Weights of a small transformer language model.
Size: 21 layers, MLP 1024 SwiGLU, vocabulary 8192, 40.4M parameters.
Architecture: RMSNorm before each block, no biases in attention or MLP, untied embeddings, normalized queries and keys.
Training: a variant of Muon for these matrices, 715M tokens, 10911 steps.
Each number is 200 + 30 x the weight over the matrix's rms, rounded and kept within 0 to 999. Layers, rows and columns count from 0.

# layer 8 MLP up, 1024x384, rms 0.108, rows 526-739, columns 224-255
135,273,218,157,188,181,189,154,209,205,125,262,204,245,164,262,186,185,196,205,228,218,183,171,210,192,156,218,236,177,222,222
239,250,174,145,172,189,218,218,178,163,206,185,217,199,219,183,193,196,189,178,214,212,156,202,211,213,187,231,187,172,186,184
176,203,214,211,211,192,216,272,208,195,193,186,203,221,261,197,220,224,206,185,175,175,205,158,148,200,190,239,231,174,199,253
250,172,171,246,219,167,226,199,181,236,223,157,154,199,208,217,210,189,250,242,161,189,145,181,226,192,256,239,258,192,187,148
143,260,251,189,171,182,167,246,168,220,163,167,161,228,174,192,150,263,171,198,188,238,228,241,177,172,209,228,221,189,209,214
226,195,133,242,200,197,199,210,189,227,229,229,181,175,192,213,222,206,257,233,225,194,200,194,186,224,202,220,185,200,276,189
192,247,164,236,211,165,193,233,169,161,151,268,186,145,221,211,170,175,212,251,226,185,195,165,217,232,258,179,170,191,219,239
232,223,213,166,152,183,231,147,220,236,191,227,191,171,206,206,135,175,194,238,162,167,244,209,144,140,230,160,198,221,219,205
201,215,208,215,218,230,258,248,175,183,166,248,206,201,174,232,193,190,222,187,207,239,200,234,161,194,224,175,245,180,219,200
231,235,146,214,167,200,192,213,181,193,160,235,209,223,195,191,221,182,198,174,238,235,151,150,170,189,206,209,199,188,205,257
206,206,217,167,185,235,134,181,178,205,189,230,192,245,230,263,219,257,161,198,204,244,203,170,176,227,224,149,173,223,207,221
202,199,222,144,207,176,164,224,227,147,217,206,205,174,166,219,132,193,235,222,206,147,214,190,151,224,169,189,197,198,199,198
163,173,226,200,214,168,162,182,240,219,227,283,165,231,227,191,174,167,253,180,220,147,209,229,172,170,212,194,195,254,175,173
199,203,241,197,228,179,166,153,200,255,197,201,157,197,232,245,191,230,216,202,218,229,185,204,244,171,143,137,209,194,141,161
247,177,192,225,207,171,166,243,256,212,138,184,253,220,175,233,223,174,260,153,169,239,213,191,216,194,229,221,239,205,180,165
218,218,189,232,170,214,211,226,191,204,174,244,203,180,234,204,175,201,184,190,220,196,146,259,205,237,196,193,204,243,157,202
166,238,247,165,159,176,282,181,212,157,213,220,203,260,239,161,147,212,244,182,222,209,196,194,201,250,178,252,189,211,237,170
223,254,183,220,174,220,246,135,204,205,190,182,192,234,196,204,185,207,168,150,218,163,194,106,196,170,184,215,260,235,204,259
183,197,180,195,171,258,181,201,228,233,169,211,201,187,210,156,189,252,185,251,226,198,198,195,149,169,198,202,179,177,179,149
181,190,205,177,208,209,204,219,192,175,184,221,184,231,188,188,178,177,169,244,162,176,237,210,212,194,210,181,201,173,156,228
178,226,194,234,219,153,224,232,172,227,174,162,192,226,191,218,142,197,119,201,195,239,220,199,208,195,274,210,218,208,218,178
230,151,194,174,278,251,227,205,213,178,151,177,235,300,216,198,175,206,191,261,194,193,198,222,217,213,236,183,195,188,212,178
208,175,168,233,205,211,232,225,198,184,231,198,180,247,202,206,159,184,213,242,219,228,235,250,253,200,197,223,228,194,201,179
244,212,199,212,216,214,114,178,200,187,231,177,242,195,246,199,220,251,191,168,166,179,200,240,125,196,180,201,179,195,198,226
228,174,233,175,191,117,240,187,203,199,171,203,192,170,199,204,252,135,221,187,186,185,185,173,196,199,247,226,200,188,188,193
170,229,216,218,186,211,229,245,197,218,124,218,190,158,193,246,189,146,195,229,264,183,237,175,150,183,214,172,217,215,129,193
205,224,195,182,200,199,240,166,190,178,239,142,225,180,215,175,225,186,217,216,206,244,209,191,179,168,225,153,248,263,192,259
184,177,259,167,192,192,199,178,168,197,169,180,199,190,211,216,160,198,220,216,173,180,165,220,170,168,251,262,206,203,204,185
226,247,204,194,148,226,177,167,208,195,280,209,228,224,162,243,221,237,236,225,185,199,202,223,226,206,215,158,197,200,199,185
164,129,190,216,193,156,131,224,186,153,200,179,207,203,184,224,186,243,212,190,212,202,241,190,223,214,209,225,143,188,226,238
200,192,205,248,234,215,223,209,251,199,193,202,233,232,163,210,223,137,167,199,178,175,138,222,193,242,218,190,187,209,228,184
211,178,174,233,215,175,221,210,226,168,193,190,148,232,202,187,212,162,180,205,189,100,194,194,201,256,271,175,187,140,194,210
160,218,154,220,199,273,181,207,297,156,151,219,246,232,234,190,233,132,219,171,210,197,250,198,133,222,242,220,236,175,204,217
235,187,237,235,177,211,188,200,170,205,235,107,197,218,254,168,142,198,205,220,204,192,217,200,217,119,182,207,195,225,197,172
241,151,201,134,238,199,192,164,125,174,172,199,228,193,243,195,238,229,172,185,200,157,178,203,191,234,237,199,168,193,205,170
209,249,160,192,198,169,172,254,189,215,212,175,174,216,215,235,217,202,153,166,217,189,172,252,209,233,208,203,225,200,203,230
183,164,186,217,159,189,208,210,208,254,238,185,234,255,228,184,232,192,210,219,146,189,261,198,154,171,230,202,165,163,224,172
151,146,198,168,244,265,219,201,207,233,175,200,177,236,255,193,184,223,279,164,198,160,207,175,217,239,210,226,211,230,217,186
221,166,247,195,173,194,188,163,204,191,129,184,171,205,198,187,212,163,148,192,210,206,167,168,197,268,197,259,183,206,221,190
174,162,177,197,218,209,261,206,205,201,219,207,235,201,244,221,172,197,207,180,251,219,216,168,180,251,231,163,210,215,275,196
181,164,245,125,188,188,214,242,197,210,239,220,182,229,220,204,215,200,241,192,258,221,244,199,172,254,190,182,198,245,244,183
197,161,213,252,185,116,188,189,214,142,133,220,190,196,167,249,208,209,179,244,209,182,197,240,201,194,175,244,223,266,182,246
240,177,229,254,184,191,180,193,171,170,222,233,208,162,199,168,244,196,207,165,223,193,165,212,172,240,199,181,242,178,220,149
178,180,213,212,244,224,226,222,215,183,170,203,198,187,225,143,186,253,186,222,217,212,173,179,254,214,204,179,166,211,216,191
198,233,200,180,212,169,275,185,168,122,184,217,211,150,216,245,214,225,170,188,200,223,210,145,215,191,208,193,205,264,225,189
171,167,179,238,183,254,223,178,224,225,228,215,222,195,165,166,203,221,153,149,161,174,147,196,221,214,168,177,223,199,178,224
199,194,204,203,210,192,151,230,220,217,191,215,236,217,229,234,218,231,181,171,219,163,162,187,184,166,220,201,177,187,228,157
230,194,192,177,183,224,170,191,237,195,214,224,175,225,198,178,193,245,161,199,197,223,204,191,212,198,244,257,179,250,208,174
194,152,203,210,189,240,177,192,220,177,192,192,203,255,251,224,228,211,198,174,201,207,194,243,171,210,203,155,159,204,189,208
133,184,176,217,202,222,165,261,169,229,201,195,198,254,130,232,218,164,197,209,233,246,222,207,192,202,216,215,213,226,149,170
210,182,197,200,194,238,157,208,232,244,196,130,191,217,229,203,212,234,226,156,144,222,215,201,225,267,205,188,217,132,204,193
294,223,208,141,256,179,239,185,198,203,188,233,207,227,208,170,182,206,218,198,201,167,229,236,221,217,164,143,178,233,159,230
194,251,183,179,174,232,206,169,230,223,212,191,218,157,217,180,243,181,172,171,230,231,230,165,256,247,289,241,196,195,165,230
226,175,203,216,237,197,156,161,192,231,203,160,219,196,233,244,184,150,235,181,230,209,194,170,201,208,239,156,226,171,202,210
157,195,187,190,163,220,232,180,141,195,214,181,173,243,214,207,242,205,216,186,176,234,272,189,191,228,187,179,186,214,196,202
168,174,211,172,209,159,222,218,221,243,213,201,160,167,194,216,175,251,205,189,185,207,207,202,203,181,249,214,186,213,224,152
250,223,204,253,235,183,229,189,174,176,196,196,198,173,211,202,209,176,212,232,182,205,191,174,183,153,171,199,214,188,181,243
215,214,167,176,200,183,235,171,190,176,200,183,219,196,195,194,212,196,194,196,203,236,182,247,204,154,201,210,213,169,217,180
214,231,222,202,176,221,189,210,192,213,252,161,197,140,145,212,163,200,241,185,225,195,145,217,231,161,112,169,191,202,139,167
178,148,109,171,229,231,146,173,192,239,167,190,196,208,173,221,218,235,198,104,192,261,191,235,182,184,173,212,172,278,278,194
185,184,173,211,239,186,186,225,258,214,206,218,243,166,181,188,183,189,237,219,208,193,238,184,140,175,192,195,192,227,198,120
213,217,130,194,223,162,208,216,255,220,218,245,218,127,207,208,252,194,216,234,174,193,192,157,131,250,189,181,195,173,156,256
202,265,166,195,216,199,170,183,185,194,218,162,232,207,167,243,190,153,196,162,203,218,175,220,231,215,167,219,162,184,196,204
204,190,175,215,176,195,200,238,166,253,176,184,190,147,187,178,150,131,194,199,179,198,165,181,199,166,237,186,224,201,189,206
208,200,237,239,198,178,208,208,169,171,217,211,175,230,249,197,176,229,203,158,227,217,247,193,192,186,169,177,190,200,193,184
131,238,206,223,241,185,217,197,248,212,189,197,277,144,173,189,194,202,176,153,235,208,200,174,169,160,183,231,242,215,154,193
227,187,233,212,203,180,202,217,209,197,238,220,183,241,210,235,258,183,203,196,181,185,193,188,256,173,193,178,215,151,151,261
208,175,155,176,222,233,156,151,272,171,143,194,226,192,237,166,178,212,229,218,226,212,178,189,189,177,205,235,200,211,187,154
174,186,245,158,207,191,210,189,244,184,186,249,214,277,250,149,153,178,200,166,213,189,230,152,144,222,178,207,230,228,228,176
215,198,182,184,187,187,244,205,174,254,182,217,164,224,165,171,178,254,183,207,211,148,243,205,189,251,224,169,183,178,201,246
236,215,218,114,211,155,195,200,173,212,191,187,203,209,161,190,145,172,214,180,251,178,175,188,235,196,166,214,137,239,220,215
189,214,194,177,196,254,216,145,191,229,269,185,200,185,207,278,154,239,170,223,166,167,173,188,206,205,176,213,226,212,215,149
178,154,205,242,218,209,227,134,221,165,192,212,216,172,194,247,182,204,209,207,157,219,203,161,162,159,261,188,201,148,176,215
173,206,209,143,246,213,210,139,226,165,179,189,243,190,210,238,247,161,127,166,269,220,210,187,179,181,181,182,238,256,155,164
170,241,184,167,113,210,223,186,179,173,208,201,196,183,213,157,197,183,232,191,249,195,200,236,167,203,230,227,152,193,194,163
130,190,277,183,226,217,210,171,148,191,177,209,245,275,241,220,245,221,240,186,217,260,204,162,201,155,155,211,192,202,169,192
175,250,226,208,173,179,212,179,213,226,175,178,193,187,188,219,229,163,199,205,216,187,144,148,122,215,213,172,196,158,269,192
181,173,183,229,178,253,180,223,246,236,192,196,215,192,135,200,186,156,162,218,196,210,144,196,197,195,210,185,218,210,231,225
226,201,183,201,180,163,171,187,195,185,171,219,213,194,227,189,197,180,197,143,175,211,190,228,155,198,150,172,224,253,233,200
226,216,245,197,174,151,191,183,178,168,186,226,242,166,217,173,223,202,223,208,233,187,274,243,209,204,167,163,216,197,196,183
194,183,204,167,196,223,209,204,219,242,192,173,261,225,172,211,207,249,193,215,153,140,204,127,157,190,172,160,195,173,208,168
184,139,182,145,134,258,180,212,229,220,184,256,200,198,170,202,166,200,212,195,171,212,211,218,154,219,196,119,166,205,228,213
154,223,197,249,116,208,229,212,204,260,216,223,165,195,199,138,201,114,200,185,183,211,162,189,154,201,180,210,262,195,208,225
225,177,255,211,172,204,134,224,196,233,217,198,189,263,187,244,199,227,194,239,196,173,262,213,225,201,239,208,229,230,193,206
199,163,220,198,174,291,210,194,219,208,186,200,179,184,198,234,147,228,188,249,147,229,195,238,182,129,244,153,226,183,234,226
159,215,194,205,194,196,199,209,231,228,159,185,166,212,167,230,161,153,163,197,150,197,147,179,253,228,195,244,253,187,206,177
150,244,194,237,196,250,219,212,203,226,177,194,183,168,199,211,192,182,219,236,146,199,198,166,185,217,223,241,196,183,209,168
194,210,231,198,268,133,246,198,168,191,238,188,230,207,202,195,234,213,202,199,226,182,198,225,196,178,193,195,211,174,238,184
169,199,221,184,212,207,191,163,142,164,237,205,206,226,168,240,212,257,210,193,191,194,192,183,201,185,197,207,219,240,207,195
210,209,226,192,187,199,158,190,193,197,203,184,162,227,205,211,205,180,157,196,184,199,197,238,201,218,172,288,279,201,128,227
252,263,195,186,185,202,209,221,163,200,228,159,200,178,152,145,172,178,189,239,165,174,204,204,203,195,223,157,201,180,157,189
181,235,201,227,175,225,150,221,234,189,179,171,194,179,161,182,177,255,241,206,194,191,211,168,175,216,201,192,191,192,143,178
164,209,230,225,179,125,218,212,223,194,211,185,170,210,171,194,147,231,193,268,165,192,215,197,199,197,166,210,227,199,226,223
188,154,217,211,198,149,189,179,186,251,217,194,222,171,203,197,209,197,212,194,188,206,195,193,172,188,193,237,167,255,239,175
172,122,193,199,211,229,171,242,198,241,160,219,217,155,166,211,211,162,187,149,183,157,179,262,219,213,206,285,205,195,199,167
205,194,189,177,189,216,177,137,226,159,265,171,217,209,178,201,228,182,151,240,137,175,181,177,199,198,224,225,164,225,192,265
199,167,169,216,187,225,221,185,133,238,182,192,162,142,226,186,219,261,208,203,173,191,213,243,167,166,169,176,205,222,247,179
249,207,243,225,276,210,227,202,220,136,213,167,196,227,178,248,229,256,195,228,191,167,207,218,214,163,183,183,196,218,170,238
196,193,207,193,202,193,222,198,216,194,184,225,239,179,207,241,180,212,197,205,216,212,185,203,238,251,227,147,216,216,102,215
180,156,224,210,212,160,202,236,187,241,161,186,161,171,271,222,267,190,202,179,208,217,214,170,193,199,254,222,180,196,188,223
186,219,174,155,156,163,164,213,185,213,219,212,198,174,201,188,186,194,161,205,195,242,199,149,200,182,143,274,195,207,194,237
207,249,179,205,246,226,139,188,161,204,234,244,208,204,122,185,186,220,252,229,187,247,148,200,218,200,219,215,231,208,206,213
227,230,178,211,204,161,149,186,180,196,117,214,203,186,171,188,249,210,185,196,175,152,166,214,175,191,247,186,231,192,229,233
184,219,215,161,198,234,185,203,266,213,187,236,154,221,206,200,211,199,100,190,225,199,195,180,171,179,201,174,177,220,236,238
194,169,192,201,165,217,212,251,183,174,180,213,215,246,199,166,187,243,176,190,212,158,221,206,166,243,192,186,192,212,206,198
188,119,208,167,181,205,261,208,234,215,177,175,171,128,158,141,248,196,181,212,196,254,176,151,251,244,176,262,184,204,220,223
225,179,232,243,219,205,214,205,172,206,167,183,192,192,238,250,202,243,198,206,235,160,158,206,197,200,141,211,239,172,215,208
226,178,206,180,251,194,206,185,236,239,197,214,155,224,220,151,168,206,249,198,119,194,259,232,220,204,261,216,212,194,196,194
203,200,194,165,170,230,192,201,217,252,201,219,229,187,196,149,149,203,240,207,216,211,177,193,268,194,239,194,140,218,220,208
265,232,190,191,180,206,208,199,189,225,188,167,174,195,185,207,149,223,236,175,190,236,162,239,279,214,222,191,202,253,192,176
193,218,176,187,227,193,153,165,206,173,198,197,202,156,167,167,179,200,220,186,181,211,206,182,238,234,209,177,226,177,216,204
215,242,210,210,189,220,147,155,187,177,187,233,190,139,145,275,208,172,214,197,243,168,210,193,162,182,214,169,283,169,166,173
237,188,190,215,195,203,208,174,194,178,202,214,207,241,174,168,172,261,209,212,205,227,196,210,159,172,188,202,181,210,183,178
234,171,234,197,180,255,191,204,226,195,217,228,153,226,152,226,256,192,205,208,226,196,183,185,162,234,205,211,231,240,198,220
224,192,186,269,212,135,180,203,220,211,179,212,217,177,223,214,213,267,167,225,192,225,219,192,219,170,237,155,175,234,162,176
221,217,245,212,218,203,225,171,235,202,227,144,221,213,221,186,151,235,229,178,162,174,223,213,194,165,196,222,192,185,158,174
230,191,199,193,189,150,198,193,218,192,185,139,180,148,205,168,203,195,167,175,165,174,211,166,185,206,223,161,228,200,137,200
184,258,198,188,195,209,239,225,156,215,186,199,183,239,181,214,194,202,220,203,220,212,181,201,245,238,179,186,233,221,245,211
229,243,264,208,191,164,217,187,215,232,250,205,181,219,183,240,198,156,196,203,178,231,152,222,188,174,147,158,202,216,169,243
190,213,168,207,251,192,156,138,198,182,180,188,239,176,250,212,178,258,228,200,168,171,267,240,234,214,220,151,159,189,251,175
212,180,173,164,147,201,182,227,177,222,212,198,239,163,233,185,149,255,185,204,212,279,251,170,255,194,238,190,230,214,232,168
242,187,261,200,186,168,214,205,188,235,223,172,237,194,240,203,239,233,157,246,219,180,222,203,191,252,185,195,245,234,257,187
215,220,247,213,197,204,220,268,140,217,223,170,229,219,219,228,156,189,243,159,170,177,174,181,192,192,181,163,228,187,199,214
230,143,149,174,169,213,214,182,147,197,211,173,147,214,191,228,175,229,212,205,235,203,195,196,149,184,211,197,218,216,203,234
209,191,193,233,135,261,207,204,144,141,213,195,179,183,226,209,212,207,143,253,198,221,134,224,163,197,221,226,156,177,231,274
208,222,244,186,176,173,199,262,223,278,189,134,226,236,205,231,254,164,176,178,217,208,167,244,184,176,197,156,219,210,230,242
170,181,174,213,215,222,200,168,197,187,219,188,190,212,182,199,198,170,188,210,183,209,188,216,204,230,238,284,198,215,198,236
233,214,206,200,114,193,201,190,231,230,224,171,222,202,156,231,231,248,187,179,223,214,224,263,204,198,236,175,223,307,231,210
165,197,201,222,160,209,163,170,187,211,145,226,191,201,138,243,238,222,204,194,215,181,143,225,167,261,207,168,196,191,246,237
162,205,182,210,223,170,203,176,225,183,214,245,213,216,210,250,182,226,156,163,182,178,216,183,246,163,229,233,147,171,234,185
238,225,194,254,209,179,197,154,204,188,213,210,202,255,211,211,167,125,187,212,203,229,218,229,214,277,187,245,265,159,191,229
200,176,181,209,203,153,263,212,164,198,180,228,200,188,184,217,218,176,206,197,242,175,203,198,246,144,213,219,196,183,185,219
180,210,155,205,136,202,201,243,159,196,208,200,190,146,186,187,204,235,190,214,160,196,184,183,258,227,198,156,191,228,238,212
220,239,221,164,216,181,261,228,185,187,236,240,184,183,212,195,154,199,238,192,253,268,201,192,172,162,153,230,220,223,232,264
204,147,227,159,132,167,177,232,187,218,247,227,171,188,200,193,190,221,190,202,215,187,201,175,175,199,172,196,169,205,224,160
212,215,197,184,233,186,182,192,212,229,196,222,191,196,253,200,226,181,207,176,177,208,148,174,214,257,188,224,235,173,214,187
199,237,214,191,208,212,200,206,208,220,219,199,197,199,175,185,226,212,184,177,262,195,214,208,202,205,172,246,180,197,233,230
151,210,208,242,225,201,287,269,190,249,201,182,179,251,254,179,192,237,222,189,268,170,245,234,192,200,143,176,206,154,192,183
203,169,208,178,240,192,212,220,232,196,183,220,224,274,266,165,209,187,207,182,211,201,209,247,198,227,191,208,159,200,240,196
193,132,168,248,204,205,231,216,192,201,211,231,217,173,280,207,205,201,215,158,190,124,204,203,213,265,207,165,191,211,266,191
165,153,177,219,210,167,230,176,251,210,121,190,209,168,227,189,197,150,187,200,231,189,209,202,256,205,187,217,200,171,201,137
252,216,229,263,195,215,243,171,208,198,161,250,181,188,219,195,206,163,237,220,171,140,188,195,229,173,241,217,182,281,194,143
173,240,201,168,198,190,162,247,225,170,231,225,228,151,200,196,160,167,219,245,232,202,143,189,217,189,156,200,149,236,118,213
236,245,191,172,220,244,197,187,227,196,172,210,177,171,219,214,214,170,212,229,214,226,171,214,195,199,216,169,224,213,230,202
198,208,192,174,178,186,203,265,178,224,215,220,241,187,221,148,179,220,228,214,219,222,239,200,242,191,220,178,222,199,215,226
204,228,187,262,213,196,243,219,239,162,149,199,186,215,157,206,236,197,208,213,181,219,229,203,172,235,246,184,215,204,210,150
211,201,187,154,289,181,219,189,158,238,214,185,224,221,256,185,186,220,221,140,119,173,239,180,160,191,230,205,201,222,239,236
208,176,175,223,241,161,187,192,200,218,168,182,210,189,224,208,238,219,191,175,215,217,231,196,207,235,180,199,187,216,210,207
207,199,213,182,210,193,211,186,179,162,185,196,188,186,167,199,207,216,150,195,207,212,195,187,211,241,137,188,214,257,246,189
185,221,239,175,180,207,247,193,153,144,198,175,202,240,234,178,197,204,242,182,146,191,172,172,218,180,184,174,269,197,185,185
169,182,156,196,205,194,215,189,181,173,184,202,200,185,171,210,169,226,216,203,131,159,219,231,243,213,184,272,174,227,277,224
189,226,171,177,161,202,232,230,215,204,185,179,212,188,220,182,198,201,206,183,190,210,188,172,228,138,190,190,239,233,183,159
245,191,215,171,220,227,214,192,190,226,271,180,234,173,198,175,171,208,197,257,195,187,167,188,179,231,217,194,195,199,199,249
195,244,227,155,198,215,199,174,201,245,254,197,223,162,253,226,197,170,202,208,170,175,215,185,223,220,200,189,178,173,214,181
194,197,217,205,206,248,163,144,242,218,210,196,190,249,242,166,207,162,186,164,189,125,205,200,170,225,218,232,189,218,213,201
193,252,194,177,227,139,164,154,205,192,192,202,179,183,186,241,217,199,207,216,151,184,216,219,210,196,177,192,158,223,191,180
213,226,238,187,200,190,198,205,241,164,194,219,167,229,181,241,172,179,277,232,244,231,217,194,186,201,206,172,179,214,163,212
186,231,207,155,185,229,180,159,159,264,209,217,221,236,225,212,180,158,218,246,187,218,160,202,193,198,209,231,219,195,201,201
197,234,225,222,175,171,193,188,240,195,192,188,206,134,229,185,175,214,186,150,188,193,217,177,236,220,215,221,218,188,213,209
162,160,253,200,177,170,198,249,214,214,223,201,189,224,177,203,197,233,200,236,185,206,188,157,183,181,189,217,237,177,209,221
253,208,163,154,158,220,209,244,134,208,227,183,140,231,192,215,200,239,166,189,213,185,192,205,206,205,169,180,220,204,205,154
161,174,210,176,214,226,194,243,128,220,209,231,223,216,192,241,167,192,164,176,177,209,193,177,209,200,172,177,190,157,192,202
215,266,157,233,206,216,218,201,196,199,219,207,180,204,156,247,173,206,213,182,207,230,206,225,170,186,153,214,129,252,169,186
215,223,205,182,224,244,228,195,160,192,226,167,162,161,169,190,183,204,182,171,227,210,212,155,266,186,190,172,200,243,157,142
218,193,155,173,232,189,188,180,187,241,188,224,158,242,212,169,199,206,161,187,229,255,210,123,218,191,227,251,235,215,205,190
248,173,196,185,190,185,222,212,223,183,215,146,208,283,246,199,179,159,185,237,190,158,237,224,194,214,156,242,223,238,199,213
188,197,207,183,199,209,187,211,261,229,203,228,225,164,147,176,165,162,181,219,168,257,183,168,190,198,223,217,205,163,212,195
220,167,201,183,143,198,188,200,205,208,240,242,181,192,135,163,199,182,261,209,231,257,212,223,220,191,157,260,213,205,207,201
156,200,198,226,226,174,179,138,214,209,263,154,215,226,236,169,194,218,231,187,216,216,219,248,238,168,158,198,211,220,182,225
225,180,230,206,192,136,201,199,229,201,225,230,160,193,164,210,122,255,217,159,164,179,193,174,238,179,181,187,122,218,183,219
194,153,181,210,216,193,193,225,175,202,140,194,215,238,220,248,201,200,225,201,225,158,173,207,205,197,173,188,210,235,153,196
228,187,232,205,181,133,187,213,225,231,131,217,189,201,168,227,217,260,156,167,191,164,160,196,204,208,202,175,173,134,219,199
189,187,230,197,229,209,274,206,200,211,188,145,185,164,221,157,173,195,221,218,209,186,181,258,220,184,218,198,227,193,212,160
186,236,192,206,193,225,213,175,194,245,216,232,209,183,217,239,142,158,204,215,246,194,202,234,191,190,236,218,200,173,224,162
216,208,211,237,242,126,148,231,206,201,168,173,210,183,165,244,211,149,165,191,188,196,205,274,176,193,207,163,182,218,173,194
238,256,253,218,188,220,205,173,213,207,199,129,177,239,246,215,157,235,219,142,214,261,188,197,174,229,172,221,211,200,250,248
211,214,168,208,224,173,98,229,227,216,168,203,208,182,232,232,225,179,245,158,140,154,148,174,182,188,208,186,190,244,226,181
260,202,247,182,208,233,188,231,196,227,188,191,185,240,198,198,193,211,224,196,214,190,170,170,247,236,205,225,205,261,205,210
216,187,185,197,166,201,161,171,184,195,231,210,188,238,181,181,211,191,264,214,220,225,174,146,181,183,197,192,150,205,201,188
166,216,127,192,187,173,212,207,237,217,206,226,203,211,204,212,201,233,182,200,203,231,261,226,247,170,194,230,170,226,212,232
238,191,203,241,214,232,201,216,213,182,221,169,207,209,271,183,192,213,167,181,169,207,233,231,220,219,221,197,149,156,211,194
229,222,217,228,272,208,252,176,199,230,181,196,154,179,198,200,226,241,212,178,179,172,219,227,206,177,201,149,206,264,204,272
218,196,230,257,255,210,128,212,221,219,204,186,187,161,225,172,168,196,187,185,197,189,179,193,221,222,204,183,256,180,157,176
197,228,185,173,172,183,189,207,224,200,199,165,213,138,258,201,222,189,181,207,243,201,218,207,210,195,228,173,238,146,202,256
199,225,197,186,182,165,158,215,179,137,218,195,215,177,215,234,257,223,155,193,185,183,204,202,256,201,193,150,233,230,199,179
206,194,254,190,248,224,221,198,196,231,224,256,226,188,220,250,148,145,232,235,214,197,184,159,215,212,174,209,225,185,175,249
189,252,187,187,181,213,178,172,191,207,252,225,199,247,226,237,219,182,226,223,217,213,210,177,145,172,200,160,161,188,174,223
217,173,230,210,231,184,167,238,218,174,213,209,195,241,208,229,173,202,209,202,146,158,183,188,216,192,163,200,154,195,218,226
229,195,247,174,210,169,198,164,183,172,166,232,217,186,173,208,205,201,175,213,221,219,165,170,235,187,238,167,182,228,156,202
232,186,193,157,175,235,215,198,236,236,208,176,173,255,190,196,177,198,146,202,133,273,172,178,219,161,200,198,164,188,197,138
191,203,213,204,190,228,197,254,218,212,153,190,189,223,268,164,207,190,151,176,249,138,190,169,219,213,189,185,174,187,191,214
171,135,243,190,249,200,219,189,177,174,182,192,188,241,214,158,194,188,169,142,201,157,184,196,163,223,238,211,216,210,173,232
210,244,217,158,167,201,215,211,246,187,203,183,226,239,216,197,236,198,202,158,172,194,238,145,182,194,218,183,247,190,175,188
193,207,184,196,225,132,223,204,258,168,198,210,206,194,172,217,196,248,193,178,198,240,179,161,259,172,197,260,255,176,253,246
181,238,239,221,209,194,172,230,185,190,206,162,185,239,169,192,216,186,156,180,189,220,221,213,198,199,199,204,211,214,176,157
200,177,199,170,251,142,272,190,246,204,176,244,217,192,227,206,230,149,208,171,219,188,206,196,202,235,259,259,160,202,178,231
209,209,259,157,229,215,243,184,260,215,160,146,213,242,212,220,229,230,152,226,182,158,177,210,228,171,183,153,180,213,228,191
214,197,181,235,201,151,220,179,160,187,222,195,212,260,192,184,173,208,230,248,189,196,187,217,232,240,231,218,225,205,223,174
230,203,210,178,225,199,223,165,214,213,245,181,244,217,200,194,197,226,230,185,199,245,211,163,241,229,212,193,192,212,237,225
164,186,222,191,177,241,238,152,177,231,239,205,224,230,246,234,199,176,208,176,184,214,171,189,197,267,166,172,227,167,169,195
213,151,199,195,157,205,224,213,207,250,214,174,176,120,157,187,262,199,201,222,238,201,192,195,194,189,193,216,211,180,232,220
155,214,179,187,141,178,155,186,234,237,223,173,173,139,211,230,204,189,199,225,239,191,249,200,245,210,210,173,172,253,215,154
171,191,226,219,213,208,181,194,174,183,196,196,223,242,209,225,203,182,184,198,138,232,201,185,258,184,217,251,180,170,160,268
220,186,248,257,161,211,170,191,215,167,202,247,173,215,152,203,166,211,180,232,185,181,174,156,159,198,215,210,243,195,157,194
225,238,178,203,212,186,177,216,171,191,174,167,200,175,205,203,198,183,161,188,197,186,246,229,213,249,208,163,219,176,252,202
154,158,191,233,198,217,232,204,151,240,182,231,200,185,165,130,209,226,194,206,189,193,180,227,183,161,159,182,207,155,149,230
178,263,196,223,172,200,259,167,235,181,193,213,176,209,197,153,228,213,223,238,212,207,219,217,248,179,207,230,266,145,208,209
231,199,221,213,225,255,191,219,217,171,196,171,151,256,198,179,251,196,173,205,271,175,215,242,196,194,196,201,175,206,193,208
218,179,205,193,197,196,226,227,205,173,196,206,211,244,173,174,199,175,219,202,241,138,168,211,260,216,206,194,237,162,210,224
178,162,218,213,212,177,195,187,203,260,169,194,190,233,191,180,265,228,201,219,250,192,250,245,230,151,245,241,220,189,195,177
253,189,217,169,160,184,196,172,195,197,202,185,196,227,191,235,174,220,275,129,239,169,184,205,225,214,164,195,153,216,205,231
166,194,161,215,225,181,187,216,182,231,260,242,211,294,204,206,138,229,204,187,214,202,252,204,200,210,200,176,191,252,187,186
207,226,239,148,251,213,197,204,152,128,213,190,234,210,287,205,217,272,228,206,194,180,184,164,141,216,247,207,197,147,222,156
173,210,98,160,217,214,188,276,208,295,177,224,227,135,236,211,253,161,237,201,186,191,197,174,230,254,212,190,240,207,155,181